config.toml
num_hidden_layers = 9
hidden_size = 512
num_attention_heads = 8
num_key_value_heads = 8
head_dim = 64
intermediate_size = 2048
vocab_size = 32768
hidden_act = "tanh_gelu"
norm = "layernorm"
norm_place = "pre"
norm_eps = 1e-05
positions = "learned"
qk_norm = false
attn_scale = 0.125
bias = "all"
tie_word_embeddings = true
parallel_block = false
init = "normal"
init_std_qkv = 0.0186
init_std_o = 0.00439
init_std_up = 0.0186
init_std_down = 0.00439
optimizer = "adamw"
learning_rate = 0.000756
beta1 = 0.95
beta2 = 0.95
weight_decay = 0.16
lr_head = 0.00364
warmup_steps = 259
schedule = "wsd"
decay_fraction = 1.0
decay_shape = "linear"
final_lr_fraction = 0.0
batch_tokens = [32768, 65536, 131072]
max_seq_len = 2048
doc_mask = true
train_tokens = 500600000
max_steps = 7926
dataset = "wikipedia_en"
Each number is 500 + 40 x the weight over the matrix's rms, rounded and kept within 0 to 999. Layers, rows and columns count from 0. Numbers have three digits each.

# layer 4 attention query, 512x512, rms 0.038, rows 77-98, columns 0-127
512516574522467575550407485450503548520448378556512524457442473489408543527577518430482522542493465485488531540499447536466502591505457499480508536566533447527538476468439474479630489449492427522390493488490567424454462465508522495589455394494430501552499545446505498511553462472531504479491406556460462601549486525390515474526490507512530474389475534423495498498468552449497453623477
490516505451489520407430515415476460477507488487496443577464417540473418442465505444514489495477470478460495474508475529492465506425473521483469499545485524526513475497475472588574502467518523493445448524660499569521521521531513498522474447523527478481461601496448510496538501404464520484521518494501399429483491460500514492463472482464494503446508506459489489482584520466532532547529
557457489477556457488625482549447558569476517553475511494518579502564508572489490494485466469496555590552469497551608506493494468529506485561554484578452478467486486453506497462487446558457488477532586520476502414528479485473495536437507511523527506533508413552519535514487458605522477480374499469511564521470517516547429551499558499471532512515515492542557450529446549539470509453510
506449446560483457511647520577513503486461547517550509463580502511504460483436454540491499446497486505569383478452604507548529465613511465534530459472483573445486536548471550480389503568464515514561541466534454486507532557465522549485517587498528490441528465519489546480481501547489530530476561435519601523476488508542358537443441607490527479592496445567540505507389452511480513378449
503510484477532457471572501547528534492503529493540520501493557490569541536538514553489501433477508442538536496491471475448539442516470527489531538505494550508436474500485515466422459526499608477470561521451431538483463530397458469418503464535477481514536458492559487494607553542489448528453492488549537536449493510523508555445518430491504434470518548552614450510498437607490501457563
496454502452452533582520468559543563471500431489426611477486521444438486559557437560516536545519526535499552407461480508500550507553472494509445431491554484464497438526548544426505460506438444458536544501391537475482501485494501491449540524489445539592512457457475509499482500489494503417501455540466531516541521535547523411496530571541531551460486519487511575465492438495532473500453
568446476509487522448497435407486512490568540523561479546498564544527468473498467458477540458495555593535432543514525497512533508476559538498521551528524516540475500429484521547530536473475528542458593526544497501413477517529485455567479498545508537441458588570480539501468560510479511429416561454535468450484518445508468424507493527473460472552543471531492419507518596511424574489532
532418425528504507447550408483515530523594532452495486455550513458532425476449482599473494421469573577499502510480509454569578475503490499500493504449483546542488553512491511416388532506507672475514501567530456546407506486471420494411527488528477518506514571542492482508403566525501502442507568434478454446472485514530441563465511521508436486543504447566521490556531481523496533470542
556387512491503554481511489461412512531455529554505448531481500475529453501493457469441495440524471603534480543454599517607483579509573564501529481558522502502520495458502516566516557399453604477464607473519528451478546473529483522583438523540449529456473500609466536510484492545517488432373448475483485467503411491508491492472467520491509452549488471455490429542536552463480491463412
434484440481511478538547451519523473491561462477498550498544482508473564536489455545539507507498487488529512461440499535483573448555433488458436467443461504453486530546552504480400508494472484439587483496425482522491547520434477535443571532478531525533579462478533511493470505474489536503518534450503539497557497522541511468525483549555482532493517456551514547488443458585478533450483
525566428510545399431498481498574468538503525428432531507458545519564549467535543511515462483483545542470538434531423480496423496531424464451467444473441474549500458451610424480502432559538507488506435517499499551568453503494466500382476455529495477548506465488490496489501462459509488468456570513485497470411571521474482470456499425540465517460508524463560543482557488496510529538572
422476508503528484524621470482483579487535512515543490441484503499534515546494464523491448517475499545574489529469525399457555468506530514460530432466467505445474468534497536464391505544555502435526537501417496389501479471479479524467547489553499546510473455500508488504489484509524479529495471497507579534552471488535480578528531517481446527526533520533534507496502488525500471494492
545533492527631375387518496557463473533542509533482505530479576525585589564511530511506510494491540534468460511617501448466497465547426477524532546461453454501449492476564469395457466495464480466571530496478470481489451506488501536417517472521518506551500478504504533466467514582503443475416459519559575484493551513543479528562528454518498497517482508498564496526488470569458527467554
422459486461429550584557489474495475461507505454440510464530517459454516546459486533526493542469473484500561498443542477505518492570524496503463396466500541445540510516505547454433488463460404500547521487352491460545528503493503512548595533500481495501525474458509483486495446480510508483529493515503533504539413560524500468499512533547480564473487438548446537492469437497500480515399
472513532534443493580567534589529558530444476577455533459500499450514565517525433540540515516523560507538515477427518531493509507596485397480499462454529542443472486584573503405427488587483492491597517485409515474437566500432564526450497521449483537506534433443495476476491521571509488470542444550507585618500616502496476512475523504501550488485491457493557582529439479487526472488457
497531494500519519452448519454459449489481566503537352555494394537553469463442571463491522483499474528506458534546524496479462471404549593539569534513443481516520539441465448578518528452576563539392480458627483484522520519501512485539467453546545447472500503551534517520523522480496536529573512446495423472481495448479559560507560438456476471567514545493461424521520551495508525567507
490484539519578444465565598532413488523441594528485434428483518507605450464470442552502540444512524485593521481442511451486389444491603485527553449484435554495496499472470459523373487529479540479536419463509505459539486523520496503492456529541502477500490454615469479470480560551501544564506559455506547435442485442528444530443540433529485523531493553570505521493494469448468490523509
544590559566496470526524522534508485557468536480477484446468438526570519515455597495567497574492507507455493472550427447478477480546519486534552500441514475512501504559556421378451515561483454516533484495464482485480547492464489509524466467532519484486525487449522479472496500558513504533570481608499490568478628482468524588516556412520529528561481524515508535549454441466523467544516
515434499492510494558614513564514534558509543542486515424500584526503526534501467549507479473461541551504520509571546465501563492566485485577552506537473486446471493502462526402461469549472451521527619519447464404468417498495523506468532499505490524521528443484534503481504479574513478490431489524521577545527498495514497520428518503500489513539499483492545462543437513545490472412510
533417472495463535583584472507508513483516475567471534537497517433472445547518350558541507521479570609474458494495539515530580467558458481518464545496526495436471512552484587428491471487445489507536611532470455494441501499462483519500549531470476544483499464461486518499514521526487514392516488483532550521563493513516474456494498558469519521455523483466515465500488427534489466422477
552437519474498566570498514444493566436487477492520453529454439497473429478490476451462492505495485541491499499469533505540466522439566534503473519568524544494536502464451495620542561479522524465440508459558521466478491533550456489562495477511540458476478559536450530502457478454481501503497506467514369494477507469485502511489452533533465489526496522458450458488516587428512600562492
521484514527503432533602528557508515543414527541472509541520475548523523508485457520543569520496544520493438512471536466534535449610499480561555504497513561448486492510508443468441505499494485480602548479475494480527515493457548543493488536482503452501516438502490516488519526598521540530497543458542641522465579489495446526477503484462504446550488500528521500474375454492486504440477